{"d_model": 256, "n_kv_head": 1, "head_dim": 64, "activation": "gelu", "norm_place": "pre", "extras": ["capped logits"], "init": "uniform", "init_std_qkv": 0.0414, "init_std_o": 0.0, "optimizer": "soap_variant", "beta2": 0.95, "schedule": "wsd"}
Each number is 128 + 24 x the weight over its row's rms, rounded and kept within 0 to 255. Layers, rows and columns count from 0. Numbers have three digits each. The size before them is the row's rms in percent of the matrix's.

# layer 6 MLP down (transposed), 1024x256, rms 0.147, rows 504-558, columns 0-127
099:151110063121098104143113152124125113113136103143130125092198106130131125141097123114147138151155116148114164072122101107122142120114147120089160132139162079141112198107151144101144105142119146140140101097108124132134167124113156153097142165134127119114142144133144143172111152111140078141074152152146110134159131128166128099129140146104140122120129149149164136146129152113121142134133
088:122154130136144137126131122091156151143134104132089144144142097156105105142102126123135114146134078113131121149107152144134127141145098144101116148140164145123152127079109087123098166153156118146080157163099153091124117099151126123133114066083085128143137145096109138133158099173104116144123104132126127146116129129146105175150119149147097087099155135143157111098111131111138119112097
098:107146121141102131103123115138133047146124146193148134131113098102136148171094090132142102167097127122121107157144155102142146078131125149118140102138142107176151115148155102090129156084153181124166134157113139107110112100149124097116142120148124142148125130096084115137111164120131112129127127140145111117117180131143155092132117126126112170146162127133160187078108131127110115134110
098:129125111107104108125162123144152125120109124175117133109145089168094177109111160089170110135128160144151122119138110167130151142151158116096142137139130151136132143151162149107114165144165151132140158081108171144131140137123128135146118157147127127192125148134101166119143122099138124143098132167147133132118138139099121116119126106124123149085096139177104099157114123127152121109148
102:077133102136144162104180135095112138133121108119143163122104130128091108131139136104140146162124127087148157122120125134150137117122109119134100157145117125113190124131142142131128104153093099163144112128139142137128080139176159113120170096143100106161106114132096159116140104139100137138104146135116156107155132104168141134126130145134159105115139118157126099135169093092140136114111
091:116107149165143167167101150143161071135154147119158121130133129111138098149089136113130135159097086159162154140104142121140111130108135139157087135147126146129142138146156167147149151150163144075179113130148129161148150114166139070147138074142113142106087134118111120134121139111123157129147152087149136120145141144161190124132102137136151177125133095130125168133082109157132104108120
098:099085122171128131132090165143140150120103123092133142130111127107112136123125118103129199148106159142106132150141095079079124106085135157137130180159124156152117101083114084136140138135157102108138141178165135114090134095153140114176109126101132134095146155132138168122138097112129136150144100084111150129157142141140154140121138127120106126109105124107151126146126151114156119158130
097:103122140093144153143129130172126122110137116092168153093097133145148134111120169131117088107119139129144106090129111117117105127124108104141132157145168139091126101135157136166135087116139140147063173102098083133107110072098171130122111147122091150113132142137125116135160116083094153147108109116087107098064142136076127105147097100078160101160095131151144139120110183126123144126101
096:128127068093100100171121117096106091101134134125102142098105089137129164143104114117126140158116133148097160153140087123126147122068122135104147105098118121143127110110099105085129105166170107118135097123088098122136156126163128087134128132076123118127158179161126165096133161130125155124116127164133097126119117118152112177112130108123124134155096109106138126129142139150107103052120
098:119118142150115129161107204123151114155151080150180140121082093123162128159151101101094116145096160116118131114131117138076137164128129100154172167105137074079139127139135136140167125111112144132092136143136162110110168114145140110119126170099102118084097117126137147137165139109127047130164144128131104144157087131139127146148134092102089134172124107087130148162106144133139134115142
100:138117107126140133119129089140057117111162142135154164147144150165126162150109097168141119145131102155091172097139132098125131130129145129126120082106108111134152146156134127138149100153127110152095145123143110123105065095127116119122113102124072131132173122119117153095108181145116159148124126126166147128177122118130139115108130089124152104109137111103175106123138142157172107115120
096:089134099114132126154150153133121145106134113173153136161147110146125155154112086149117105139131171151126115133152129090098132125124157132140132125142194125103153105148161133127153092096122116112169155151139103139110090150133162112143096135098120152124109131099190049134141131157063128138111103130126122161117140106109136134151138160142143057160162118125133146156185113131134147129116
109:181108163112127122153126132100115138117172145160126124162129089151112133119131137107152149127104156134152182110134101109153132153166094127117076120154103155135135123193132154122098146141086104126145144144111119137112145097139143096106123084105106150151115116169101117126126151174141114124093116160095196118160141134114114096119176115184109138122126179139103100142145143140089140110130
104:183105119086128145139146149124123159179130151130116156132163119107170164131158152118126130132162127116124140126162140139136144134125087144135120110118159129104136112116090113126126118130141132119079157135137114131095135109116174160127114117100126086126116115123160144124145130173094137127141120177138125109152139128161120156146074161144171088172112086109145150078123084105175163117156
113:162148106139156087118165126131174149093120105132116131119131135128134145173126102158159109102139120111132098139132127086130140121151153154165116116126088147124104142168135105168138103157109109140140120156136125154137146137176170125121104125102128138132103103123091095118113121154133162152173109115110161106124174160100107147128160133131144153128129131090137119141104153152072125128076
099:131112128101172151132175147179074130119141089136110147092114128138115137122135107131119122154135092139125159157135169071084128172155138102162142151145154133178150091082128129120110122147111128094112107131110142125108123127121168107103120145135154148134092116097138144136109129123107118138144153102121098134132157107122140139097123134089161151100134084133100082073156100080149164149111
098:155096132133110187133128144090117121095177145075086140077171129135153110136110175056150147160123106140081138137141116167120123152139091157136117097152122090160101140140113136139118120106111147142161141143099193172133134127114136114107112132139109153150146127114151111129146111156137140134125119136139122119137151103128146154154133111170108116076090141136123124145135106155126155136132
104:119105113085146111100098094133173118102151161158171163111106113133134133107111129121154107139153097118129094133126131111119134114113123140186157165182148141136130170125130124173091168136157187111134120111149167152103103158109174122115139119140119150114096132099139142105113104135161145146114096153124095111110167125144136155102136142146109136124157140136136134094118129156100127130134
098:120154138130169172154148144131116137113127128133149155111111104155111105133143127158108159070124111115146125103092113123147136149122096106147175106131139136132114187102167116162142126115137063144151158122111128113158164148151125134163121113124134121150156130156097126128120152145152076147135120125138129156113164161136134142128128125118144122061122132133089167102138132152170161138144
099:137156071126129178174206123135142124114171161152119133103155102173114177112091167133113153123117155125096108098126097129087094191131156127163111100096139103122128123151137160135097139135111120100153142130108093137107126102113119157139110129133100114181121141107109143113098097123112119103104109147122077104092157134115140128132109143171106099092101123097160155141105112139133175119126
101:160132152117140147107115104094123121128117145116151140082130153162098207085108109148122149112149183162127124121153138081150117155171123093122129126115127116081143154115125168120098138108102113163127141159152147137188156143150127130130139146102128136146070101149174134173121127128142097125115152160095113134151155121142136120149101110157169144142119151131139117117134101102138129147105
096:126126132135107123069117144140109124157128096155180109112093146130123110125156146159105154105177125122103120142152101131135117075189125131084116140095115190141104171140130135092146125112126154157081155140114128093100167068151166151086088143123104144121144116098099112114123152140124103137136147129115130128159114128101097126119103150128112106096113100071097129089100110095110163182128
097:155153131112189114135129136141123133133150111139137135132139143142137144179117116155150124109100114138155141144176153122148117122157086154106108119156143134110118149109149114085122112141100096064134115151137154133124155157149126106093098125124134154161135173126142133080132115145138105151144104105108142100138085082173138112075130129125100160109139095123132144148117122108124133106168
098:157170114126126112132084131139146156117121107153121160139071148101109110167143124146131169081170100123120141151130101163172166136105133129109094150161132108152122145103129093159128170146092106153151120121132090153136119153185117152152109119120178159107141110190094113183099126139092148139126143118092137115137119137118137100125127131147156158128163118081130163124129150148102147107144
097:106156142101124074151109113088088132089114160090103158128143125139151110137137099142103176143125115157132083079176131125088135117149144145140120087143145128137181161084159117163111134140147127115109125137118146117113144135138111084126136158160093155115120135179103102136129115107131143111146160116114137150117153154153158163152138156136133134103121127131137106115095189154117106117152
100:099117111127157133154136116112127115141150124137115069129122127140145115138077104127135148148111128109098151128095144153117138156141151139110084109122065132140151089124145114126140138152101141161076108124115141133131141075133153129116111182129130125154099095118165119144147105131099126115070144084119117125136130139106115075101140119136126116115090126201159121112149085091131124136131
094:144128096173115129086145184161113140113129110149128150130126091125115126152132074143122114128134128138098130135142150103138129156133118154150128099118083066108116122099089145147159110111156115150118145129109164129106127137146105168142154156144135121138158149133127173127134142123122115127184113114114134084151130181098148126143128076136165155130186104117127134133145121148169169112075
101:088125090131128157148143112127073122100107085126111143133109153134101126145126104138137134112142090106172118116115121146152134144093090121103145138143115067123109100088122153091174107118140151142131136123141123151128140111113143128123223169130077153152151123147122119159131116107073156180111158160148145128169103166124130146123116100096126128162127150107128148095115141091112117095139
098:123150122101118153144143129128118095114094094130129121086131088101121122138112125141098137125125093152103132139135178147142112118115127106125100121125112135144126175139154130144119136080107172119147132176140084100124141106148139097175096131122108106071121118128169166110153147168135156147133144120105181179156108129164143142126133145121104110121126128104115135130129123124127133145160
100:149143090134131136152113133111152154129121146104108150109166133126169156100110139130173055138096156139128155179117138141136100135135072127117139147137102102114129154142140119090149096175134100114091089117147149121139161171125112105142098135166117139135175155145122166131139093133126092127140136109092101123150148166116172107112133172106097118173083140076123106132108154152153117145121
101:132120110119102121122097154125146117086121108137140153134078103091150131144109104122129158096131121114141132166136145133105128138129129150135138145121121146143120145124133156111157141118163147158152155102144143131132121130120133112121138138121129138175174116140167159130107117150119073126133128116097130092113105173167148089141180137121132119163126119168059129144160142130105149132124
100:183138153111128106130140077118102100134126114132154129157115161129122129101145180150117109104103129136123115134123141145122140072136099112099118134101140174087106149135120109161106070113099165148136137146089137168137156116127183113155119126115111152146156118109128140146146110086119139117110144105141133107129152164116141153119126066079151127123168079107145126082123142167118107147170
092:157127167095101090098146129130154157107149119091149194150140135110136138130147125150135077128135142140138128117147123108168107115162101146120114103128117145142116123125116156135139157103161120097128156103107116171114128115136110099105122116120124085134100126123150150152119109150172118141142116144113115107140098133091144103125138136183103153192160144163150146090137148066119136116137
100:130108169123107156162175092136138113188131101103119122103152132098104156131136190092146132094109155109126100152114172145122112120138119152090150160130149126144099124110122169128142117165100103120122154126107132117135168115175190093155133085079113124077125147128099123139139164135123112114128126122136144097147140121101125118121118131131137134126137114137120130110124115147116093166090
099:110167143121163130140096124102131108088054160106080123138172097099097134135144140089180155123108119099138120153125144153118158127137166160102114106141128130136136125087141133106102108105098099128097109150126124117135111064136144124135120116094102094081156140111154132110094146104091131121116135112092112150109114150105114133141101138120130148137110188074150070156128164116136149111145
098:125143120134122106108118137167118121118124139163048138149135136132156116110127113153110107126098125082131134159096110139133091148123143134123103136132127135173125141147115109157162100147142155176144138155122163181152132133182147129114128131155136127173133091132125127167146116138142145166142163161107116104126110115103112190122120153150118123155092160127127121106095146144139101128136
103:178118170110103112121115123165147129128116130120132152185160134128120162116128153124187133162133159159131154152086104131104128101105141108152072117155129110116158140114116152094120155096089154142117091166151091096094113133130137124108126118073152143104166195120136171124114132121155134124129138154088089141109143092112129117098154122123175137126134117088131132149127126135106159169131
101:144122130148139105100126155137140159149172152118144139127162135120091144117119122137147198138116150131111096131169141156132123122121125139152152124124134129141154162120117156145133131110143064088117118183145088077167140133112180147134115147142110116158124097136115078119103104140111148130152050109134140134129148140110144112171134106128134110154150089104090104132081155115185107126116
098:108098123114178138109147092140104144102090138141172161108147150115087105155107119117128119132147147156119121130110157145118136104116134149162123106126094138117181123105159094098096096096115097106164132146132090123114151092182145086090146192125185149094166106139141130140156149140120109161122120126131148118121120123145115122202131129149138133129092101144175107154144111142102112121133
096:107130121069167125129108120137144104179142108112093157110104128150091119141119110144128124173140137115140116141126159083174137172121113130139157107171154155140100111084110160120100139132127069116167116123174089104166171147087157139135156105159122134120109130142148148160112101114154155131146133134105125137109148119176140101121125120146146142167116188129128145158145152119149123085128
104:166160120082167121097127126162133130126166134168087117073119131103155144148102097150132144137160134167149095130112146098113133130124121110136121146104102124183183156145136136162128162111103147144133124096091136143138112140141142114145072142190107127124131190149120155109140116098168117115142082147102133124125127142149148170125101114128088143132109147079141114142119142156088124092127
098:093134108132148159080162122138135164099110135083132150082112139143104111124114170151129083153163127061123122113124172140118102121137169096106108139114086145102136153139140099125153148128133138118130139116132150117155106146090144099122119130121123153128156123114154102125146125167172110113131108163169099083130140159115138120079109158143170093116144091112091144152116127111136144145176
093:109096123146167146149131105146117086085154142148107161145142135160161132149127140141159142143087139098148132152104156136115144149114134117148119153088099099119170110095174142110177156108149091110126121153129142129076155127113118137114151123129181132124126095105182125073154115103151118156133144126097134111083118123138147128171124103138129128133101130163174099124125114166161128150123
090:091107133139141164150133190119172075093157151118167078145139105119109086150106145157153113132147155148094109118151137063092095171087175119137093095152154131158142150076173107131117111136136113132164150133122107112150134115124152090082132107132143127120133110138146123126118157172135152126173088151139113137086136124122122107153134109134156112121129140145131102158148103139093159122142
094:139131131106111148109140135123167124122106119155136192136142129116132165160100154091128150134144161133158149138094168151132121126125134096124132110150124096131124137141126154170172154093163161182121120109134123144183136159126156133098138090110135161122132124133125131150136123107171123144142169155128124148111192123123140146121102102140125163131201102133086130123148100156138129102147
092:162146115165136157148068142140130123179151079114147131106125061125113112152162159127137120135122141123124136137125125156133114180123140128106112138160121148121119147086155183148131133127078122104135090144087155132135096161144183139142147116188100102173144144114136160133135093139109145134137118141126138121169140142125145083159104118133125132119094130104116116140106137134099146107147
108:156119146134163132111116102097148166118117153134140119090147140120157125098103120128133086104153151148147140123075100177144119104137150133116144102191082122121109135125152165099168121109130109154099153132119118166152118108161121118110154130138139129090093111095123155160149102153101124158101146129125136167131116147144135120155125151134129132151155104122104156113111162119083126124122
109:149140138139167130114182142124099143103150107135119162133133092130123115115086116126129132114142126124115141144111122116137188108121126123116154137120157129115119120162133102124130130145118158176144149130118163108084144118138111119129138122096131142102154118139113083079115108068108121126119114085135106150170113163127129133154121154087136110128153068156134130113072134116135128111148
108:157143161081140110113078111148114109130127115143132142155151105136136101143132122160136190098126133150141104123166147145103118139133109166173115134133123094102113104141135092076110115134135146148100114159122136137100141085160130196105118099151138096134103115100117145169053124164151091100109165114164117144141134107083143145121121122122102155118105138131066121106132151130116192118135
093:177172157130127125178121156127148117116141143148120133090145079121124131091118170119132122107078126144109125103117130167094119133137146093103111137073126147105115123141105129136142113132174158124109109119129156161172130106109173069154103157088102121110111100162151144138134147118122133169113160149132167119141106131106166119058108147142147109104134095108114118129106113164075145112165
095:117171142130093121142131137141124143152124149110123141107108079113126092124141108131154124153111159133125127098158129160099170104164120112082168161141137093123137136147103137112132174101174126131117142139131123114139133133149154150090117103130106142097149129086138106153103122093151165154147109125111102171120149110110111163149105123124115169139101157161158120133148114137157140197092
090:188152095148128104117151131133108127096154135134110158141098136116100128141131137066113162151149128147118124124127114062133119111152164091140113144136091108104130173095139130132153129116140131126137163139152160137114111131109117126139132114099119164146122103134139132139168108148147126124099173142133205152089128123143105127114157153145132123103139115181121129141134124086159122083137
106:121155162115161133129136125158139137136165155142121152156146142134147091137089153143100141086093114121083121109124111101106149125142136112149130074133128105122134110135143138144143149149118162096123120166122141109106137108129090080133115144077140146130163122154106156158154137153153130101159167117146180122156163118133166105119123150135161124135115137081133119093114130146156122082137
105:073129115123115182142122180092066097137116134140151156115134113135151079117157107100146123119113088143084148120147146138124105114126143120127097127120127182075143068143144145148113172141149106144150069114091123127147101145109129137128130141113099119148169126122123123102185147119128126116153130138125150149118126106115134089159138147118135145105131118134139121152153112092115150083089
101:126165104097116136146143123157129103104136118133138058112121161170105137048119115166103134147123118129140112123149128130100141126117130114132116152096129104134143111132102115124159130094131158156114158125148081133115098106093137162108108145130108066134122139149171155123131115097138133118084133116123139129137107120137175163119093119123104140190097155111118084162134113176126139118112
# layer 6 MLP up, 1024x256, rms 0.149, rows 505-558, columns 0-127
089:129107140171136108085110130107169110118123113140139094162117087131193126125158129094172130135124151138135130132151100138116118124093119151119139111114127166149109133116148168181128171136097098124144072142123162163120156131116164121159111160158153143110177106165139136145102098122176131118142165139098173141136137120155113093153089121125183087157112105126108132151118133126146120136114
098:147111105131131185135084141136123116183167104165054133132111106123109134099129111141102142137170147114165175110157153150127153119112130124172133174076123073094130160090115135113134113151107111149149102147131148113184089126137114160126111142145099063184134109100143147148169135134126125109106090074137167121130152159111105111099158131137144100114153148160116110142108144108148096139161
099:080080146095119106137147176109113133166120119138103145153120154140154102121148147102109075106136140140103127154123128124108132126115116124128156126154169113143140143114136095128133114162127045132132129123100124141119120159124153091095139154137131111129144124083143131124150129115110134125104113168103138151107162132097132158108180125144149136119145164136133146132129162179104133091083
097:112111150099081108082139115096128121104156134124094093107136155138116135137151106118111140137116092101140106138101106152127133092126135140137139093126132114178112132141128113133150117129144099126106146192175164127107158126107096138121160114164141088102137173131103116141123173154115115079157095132106104149114119139092144128097158120134157171153162138141087140157106179136140108180106
096:146132092135150096131120063138117162144083105165115125116171130137135115130163108141112122106156103103095087131139112140128130119147115116098140110097186130190144106150077093157108126077106163151120147122111114131102133109132146151120110163131211132136146120111105123120141131103116171164118139134130161150116111121116116152117122127148143106131160122125115109121137157160139107095142
104:116115112136156127140197148113109143159068116124093097161129130154124085088159117120091138085121119158154113147115104138109111108141090115155132167103119130152097126139096166110133149158115084141131143079121132135086103147142103137124125105099157203148149126121114137126093124145165134136097156111114098141142113120170137133145056149108104118170152103106105160127131137147082119114143
108:120118131139101101134119100130150141183100127155122115117111153160167111154119081137110164108137151126176105125176127195153149108123142145119164127134093111094151145126161140121128155105160151178143115156123141131139140119099111141103145157135148086125107105157112119132120115158124099115064169156158144155137079166203127179111164092157129105083065166126131098123107126122145129121145
091:128092176106161211061123108130127153156147111123131105124085152074158120127142137148128155117067161172160145116116144119129107140137119117139141135138072135116119125146129141106143147144154105124107092159099135158152128126154134145142130124143102120114142139088115116134129121121143127148112090130170132154133118144125126141152058142092105131153135118168139118152119138136157076166138
101:140152125142160139160153142149138145148113133085137146144133139117124096179175145151108080120165166163083125126192131099148078129103137135168153108138134123157091105129139189135098143142134162124120152115145076123081137143154145144118185143159128152112133116116143121094116116120107118142130150106088156112109147118144153120092138134099120158110167116131112137116158145182114138190101
098:144142143148158166124118100109130084131114141159202136162109142128129137137119125144100122157112162113159114087109158104106100106116092142143094128123097140122101120115090098151091106100144118148125122111166124117132165119103128166141117123090147135100112163109101128128148124082113112073169138098141156127140150130149136157139137144143134138123098142136141104148159159160147133136096
091:159126187099108111145149170094120144160126140120124120143133117102139193133139123089155109130158127101099141167099127143120140124112107129063125143130106140128161071145100146110145119170129139101150128138130146106141107126145131120128117164167105139125165161153073091132147103133135162094064138117133130120119071114151140124132136132125178123141125154132151123125102125133097105109133
105:175106139126126112109113166133128099129138131100114131151131094128161139141201132126117124118127145170120152103118094116124156131126108106169160196149153116140120156078085132080148122182134135121133116166153109088123130122072152087197107106124148110122083145121109124142106154143146157108138092093126125105077164146118091116132123133145205076148103127146104128137147113124128179092161
097:125102089122153133166136139142112084149134137111089127118128118119106116133172136151114124177109181128139104132117157113106105095113119143117142113148139137140132129120134125102092116122117144144160094147137164172162133079090130134158090110137123113106105124100101118122151137093105088124140059106150131088129125140126113095140130174125126158140160155164145111131147157150123162120134
101:150119129124091141129125139129138087129147105160121102091116124108104147117114147103101162128114112108083116111094127119154092106092139128158080131093150114140115140091141096133086149123124148102154087135118131111136108123105086123131110103098080147129123169071150133095101132097145117147123179144146122169147124132180144140165181139127105109160139106162145138140133134110142175130150
099:133131125120102138109157121085116114111111142135130123172101153099118161135128100101114160093158126101129117105117111137161167056119128178135135164164106092114118137140121088118108129107122133138134121119119106107121126091154111102084097085135097113112155122145132128120147111160137086094112145124133134123135108123150154101137167096124065061118129114114164102134143121154057122089161
092:143128144146116127119145121108147120093149141134159125115133120138113137133136143104129137103101108122147159150152189105096155149154139146083141137105128132143134154105166148143109114103107118115194146114113136099123116162130131134161139150163157124141147172142102120155122142155137097157139098127115127156124097114102172127139109079112166104112132129132137150098116124156093106139155
106:115106146126154149128134153112105117088127143098119143109136172122109097124137135167123130087160146141174203139114127122099131138108134131109177137156146140134082142128121083104138160123099114124112178136154140168113106108094105133144078139160102129143148127135143107148152126148125082180124112109119105127086134119099143113152106108114091139107145149164133145138124100165125151124067
101:125078145097097127126099116160153146146181124140107133126123152125094116155171156148107150173101094107092126150172110109149110135146153137096090138171164169132068115159086149169124107137128140165152140145127149125083134167142135106104127119150131169134103133156157107100115076138132152127101158121133142151126121122110133160084162159113096117125160114179129152131125144141145132120141
100:116113106149133158107084108126145135128117125140100090113158095149078123088105146096119101137100110084098137147134131107118149116123095089155159142144137164121121123138159141137104112157096136118122110156108167099088101097128110136132173148168104109082151135152139116143152096125097135138126137126109116113139148122148176115141089138139152125112127121103115119125123116180126089165136
105:182126099131087159092134151109119112129078147117127097134172128099149136133160093142128113132143109119098136165117105101105162170120065132117144119143150095181121118132074146078163135141156086099124117153126141129094107103114130123158097103160150107125134154124143128142174104131154126088127109096082149099097114137133131116126125123107091128106107133105122125123122180099113123135129
099:156146130107147141171194102088107117108110113148099157149132118128132108154113136150121121123123113148146150155136150155129130108090097111119154136141152128155145091100168102108096112120108150140153141153176090113073116133152094120174130113130165097104143196123203170097102110123107145132144102161107116123137126127121142148142134140065135146126150158132116133144102118155139131102134
094:140126127123122127128122130090209118139111091158099160123168180160114130179107141156105128115155150139130110107108110106108091118186137091116159174106089125109144113163143085178148100105159108126146129141122124117111118125132121154157147097166114147139104119095112169161191126129110106087160109110135161106123085103139153147143132105114132112094129106131148109136140104140122154127113
102:124141148104146104122116126152149100188130113128132095103155141107155167127112155125096141122108098143151132115148130161120119098147078106091127127108101158145118124165105133136127112117147123095114126138141169187137134059115155158150116089152103097161135131092161146141152107117135125114129099113120128127114150153102123140116155081095114104098158132137132117149090095111095145123100
109:111164098114163111132085162119077119087101173167158155091122110131166161085098153119164170101096092145124099149125138130128113107142106100098165130113166141173171094120119134127125156145135146143088113171104135114122143135156125072161137073215157122153093112126115155141104093123172138151130140136138115158181104110125128125119147125127147123107117133143131152147108169156126125110134
100:131110137087139112109124143116134174116066100131134085130137131093123143110113115141091133065139156105135135086088159136109138102114148154138140130106152144092111138110120168135097120115138128107096153132139127129096136113121139118103138129156094129154108145086156092089144152114136139115134103102130139145147117122110123140152129069120131129181114118142123110135113169162115108189115
100:167159111115149106083141114102116115153131120130125098140181125087132120145122162169123163096114135129184127146110081156190087080118136130107134184177128127109124126113134109098095151144116156076147152097133123137121107167135133120136149147133080114104098110126125094119135091158137091140133108156119122133130092111153098117123141195121144114139072128111102131172134105132110136155117
098:115073152156132149090120117115124111134136126136140151128115114132152113119084154157128133138169114146113137107105129114115143171184092114157158150120094122165122149128177125117130077166111124143101172113164114145131118109118108134129142126115150136151110153134151135112149140124118164133112091086155096149115145164143168128158104127084124164191092102146129144049105126116130149123094
102:148138113101165157127120153079110176137117132153121128126163127120123143118137162124101098102147143108149135160106145073122158109099111106146077107135133123112109141127152132053120146104101138176158135136114131136171103173110160093154081116105107132143133091162089095158107178132125164091161107139154102128111147118124144159138100144105085124148133105136152165159135112120092112132150
098:141137138125134138152138164159155138141152173089134120095115119129134155081088139101144136103105151142115144164121143152150148121176147114118106131118157107140112115095120159159176100135127134105142155122132096144174147121125110212150101134154142098158114110112102162131125148073106123162141154118092149146095159122150097092106119138145119150117147137170116114098158138129095097198118
099:102134150167146114087133149128117122163085101131165144148157141111133114109125155119149140136108094121129160148109196136085143156115092166143137126090123133117141181136136178147108128112123121090113140106125129092155100129105128120120155087170112119120125119134118130124129151155141162179109118107109132142162122124120136177147130124138173117145133120167106121161121149099135099171111
097:118069127162092122137131153115139141176165086109140112102152134105113149120119121177164147141121141097101122123149149138164124147144123140151131138174130134135120137118206123138098112126154141117108160119131123145066167124121110107109135122131127132134144153158165095090119130084102145094110128155151137111108106111088120136136127146144117119154136136119142108181126181105134142124093
095:107145096153146118147137152085115125139100139165100111131096136115151135118068158128117142116112082103151117169140109123091140109069097138151171122124201125129093099112102121159142105144092132131084090120152116096133157128156114113157148106143154139125143105148130105121095082132121128125100158124128123149174155121140128110127122142139129094129106114138089159153170110161132125142148
095:168149144153108147137140136139139139143132088131160136093116127174110105161164144144145135146126104170127165142148161156101151136114143147107172152140098171150129081134087146123116116138097146116164090143180126100127113105159130142140155105144141110112076108152154103109118156121100122152152101157122159117073149106141149132108110126156178139121136114123119147149170088159169163140123
099:132110122124127136101102162165147113184160116149122146106087104098089134134153138146160156120140126116113099094100139111142138124103161143129171162123110154092141100091147089120123121102113086116111133136095136149101101124117158116118151130128099108104122177157107100153149097148154132128156107121161128133102130159085109119172112172091154080125193102137148090135101136118086114136149
095:158138072139084107164125162113133134130123130139175154125101094135126107152142124112119136129113093136135129145105112149087142132103098133141150128104080139116142131113076120146161123142115111127106106144111122122129106099133094153124143142139096104137130130113110119124144147106174169144098131107148150123099130154081170096167112110091140100118160112112132135124121163157122131147133
102:130134112109137157143119095188125148129122103122143109142092107118137122100128101162112104158119134095129128145139103167161112126100094124123095106153115116142102156132143128148116118079080097097123132141124142132159130131121133130109085108102123140150110129146165123140112126083134136192175142123132124144100078172126127109143139095121145149117097095149125123129103159088148118095137
098:094086128122177140090112073162080126111123113099108127120128150136125140141110171151110113106110105113142122081161138138163136110142130138162119141110143168101136122177126133117100069119156117110111158100146134118103136139126140127152159127121136083122121179134165128096148171137113174112083141124131123150081095142114125170094138121169106089114131123116104145087127164140147149137089
095:149130125131145114134104163126124143206133151100108096129115104108111128119166155111140114160153123170142150145104114149134101112122141109148142131120123133157109126148122192119141166131148113125164105147138172120119130188124091098129093084140138185113135165082123125115111131174109108169132157138118122115119147107148120151137124103084163171123098131125128107135123108089128149089151
088:126087137165113117104129145147144117105136144113166144157175137082152139080088170111152114128100165112149111148160087112118157104127140094100109138122161152167108125134155112116097157125143178135091122125122108096170128138121153137084115135132147143125112107130106116131103124129111111144089112129142125131098127131135118156132101082156166115085133125140146099168098119118131078134145
098:117157110142166132128170098108148128115140150135117134147160156141160138128149101160140105151152128115161147094094154129144138105139089147065170138118144173116115127129100150095148143151178145105123163104105117121098142114115161136135148144097135162131102138093114152105065149091096138105141161157138145181127084132142128099118120128139083096147135160099111138109127148102130134119140
104:123120117097102132119141102130138109130146182147124137146154101139118159139125142113122141101112146099115146158119094114182154132126096112099136117147196125141090097104151112103139112077100089160097110113091118102101166157112100136183163129140102137156164152111136140132124099140117141177161098136130131111100098065136146193147106124122144127104148132135110112102111120149134091095177
096:146097156137105128099113120135094191145118110111135103158144144094163126098120122133100119134085118154136163165152132147160152145149160142176100145116101136124095151155094152151119135126144142132077116121127103133169137154117107153131150153183135142121138131143140143107135123147130134105134059152080145103082127154152129120168153129126154147141100115122113133134134111074138109144141
095:141136183140094123134138091120118133175139127117104129172080153164141116110140130141128118122113104118135148158143131146124122139127132119150159182132110106120158159169094135160125142156148139132123115162137166145184147144153160161090125129146142120136124088097129153115145093105136170106143145120160113161116186104125103148111128143110160143132137119142139147105169160120120087150159
097:145137150130112101157134121131120117140157097115131104125140123109101153113146156178111107136100115133129110151145119082120179132138141146150152080135151131140162132139097142098152093117132118132144127149118078115119097134135146126125139150080114097125129138144161113071104139147091107165116108113106125109075125162123119097110126126108130121109095137137177133141159086107122144140135
103:135127114095152135131131145119111146134109141164134133154153145142145158139129155123142112156149134179143154130135133123146138146111154111123142125135183122122140099141111121104138139157155130136134102156102138137170124126100083125067102141153124123152140064098052115104129116171115096102089145106129102141171140119128144135153089134136088136088143150164127095157106122105132111134141
105:104124168123142104120131107162100131110095118157146109154094106137120139180109122160127176126109099091125108089123120131142148165167135122105125164136142138111150177151147160123177149121100085121150113171136111065112120120028118100168111167163151140127120125119145161101122123158137125129169161107153131159107145136122101127119121093148143136118179107094150123088126153141153122154112
103:163129103156134145158146132101120116133116143123139135130135095098146107093095140121120145126106183119177136163178108207151108125150131108115122118131071065168078074155164097091134166133102180111135146119151127136119151121174158133128108125100148094128135145127155126102118131094124142115146137141171136093103097135127103126127097142134135174113106141151161131138114165123105105177154
110:131070120118170171144131097165154143174173147173154152121163133142144178135128083168123097120121143134154119156094120110119157184077113150139108103138114129139065112131134081126117095118113112162098168117121134121121088145132139118096124137131129120141115166126121122117120146115134151118127093126134122093140153131103128137110136162129173144144149158127144147088134133120168092122110
093:143102142147123127117128150100119143163156122150096138141158165076106126175138086134150149129148131096142162141080122157112087117134146125119105118107141148113107126125149143133128123099108124052164126158095128100135152137143117125183134136134147130140088139082108173142134127106135118106093111100137157195124188147140101105144129139132159159153160110152127091153121142141124152192123
100:106112095149153117147109097159117131129161098091131120132155132141137153058135134149120088172179142137119113112149121114146094102129105135137136143152176120128122113121169131121136137135114130149141131075090122178154086080055117140171162150182153133131063157167135138092152152120088114107113111143147159072163109130129134145136123151121125124109146146114142157125097140138146091082134
095:105128179119111139130122120124128080127147127091094135097178161144142152128146164151125086092110093093123101119130148133110090125091139111108195094128100125146107101124134126139072110126106141141096141127090122129152117133158181118125137133097149118138132115126156111127111155114122092101158119120150124134090123140149148137108119106124156165147114087160169146165105142151097169150084
114:131170106118142132149171104151115115149128167107143131145123106141127133093137135148114114095146155098109133102131131092154106129124145124146154159163089111102126095159162127097130135124085111127150117141109140121136146122150149143140166151123102127116127132125168138114152163169169113091129129127116159146104182145138127113146086145141119148152132174120080159144149140164148105072134
110:095158156119119149134097120090097119125129144158134112120128151083161148104126088135127136085109075103083137098091172123156120161146098109102118168116133130106166112149152101147094202094105118133078124111120153110123070132135183120164132122122117117170154151106121176118153187074135133114160146121154138103129115157123094102128176133132117153130138140109134112129102122122108165147076
104:114086155130138131122130137109160127096134133192128137122106117122142148116111166119110150162144151143102130127153169190142091140099127118118092145132116142080108128160102101117112136156134133120110151127174159127128146123110112114131139139161120172104161131122097100119120128126158138140161143136146140109149093152141106099130130163098176151068148133100160095117141160125142125128170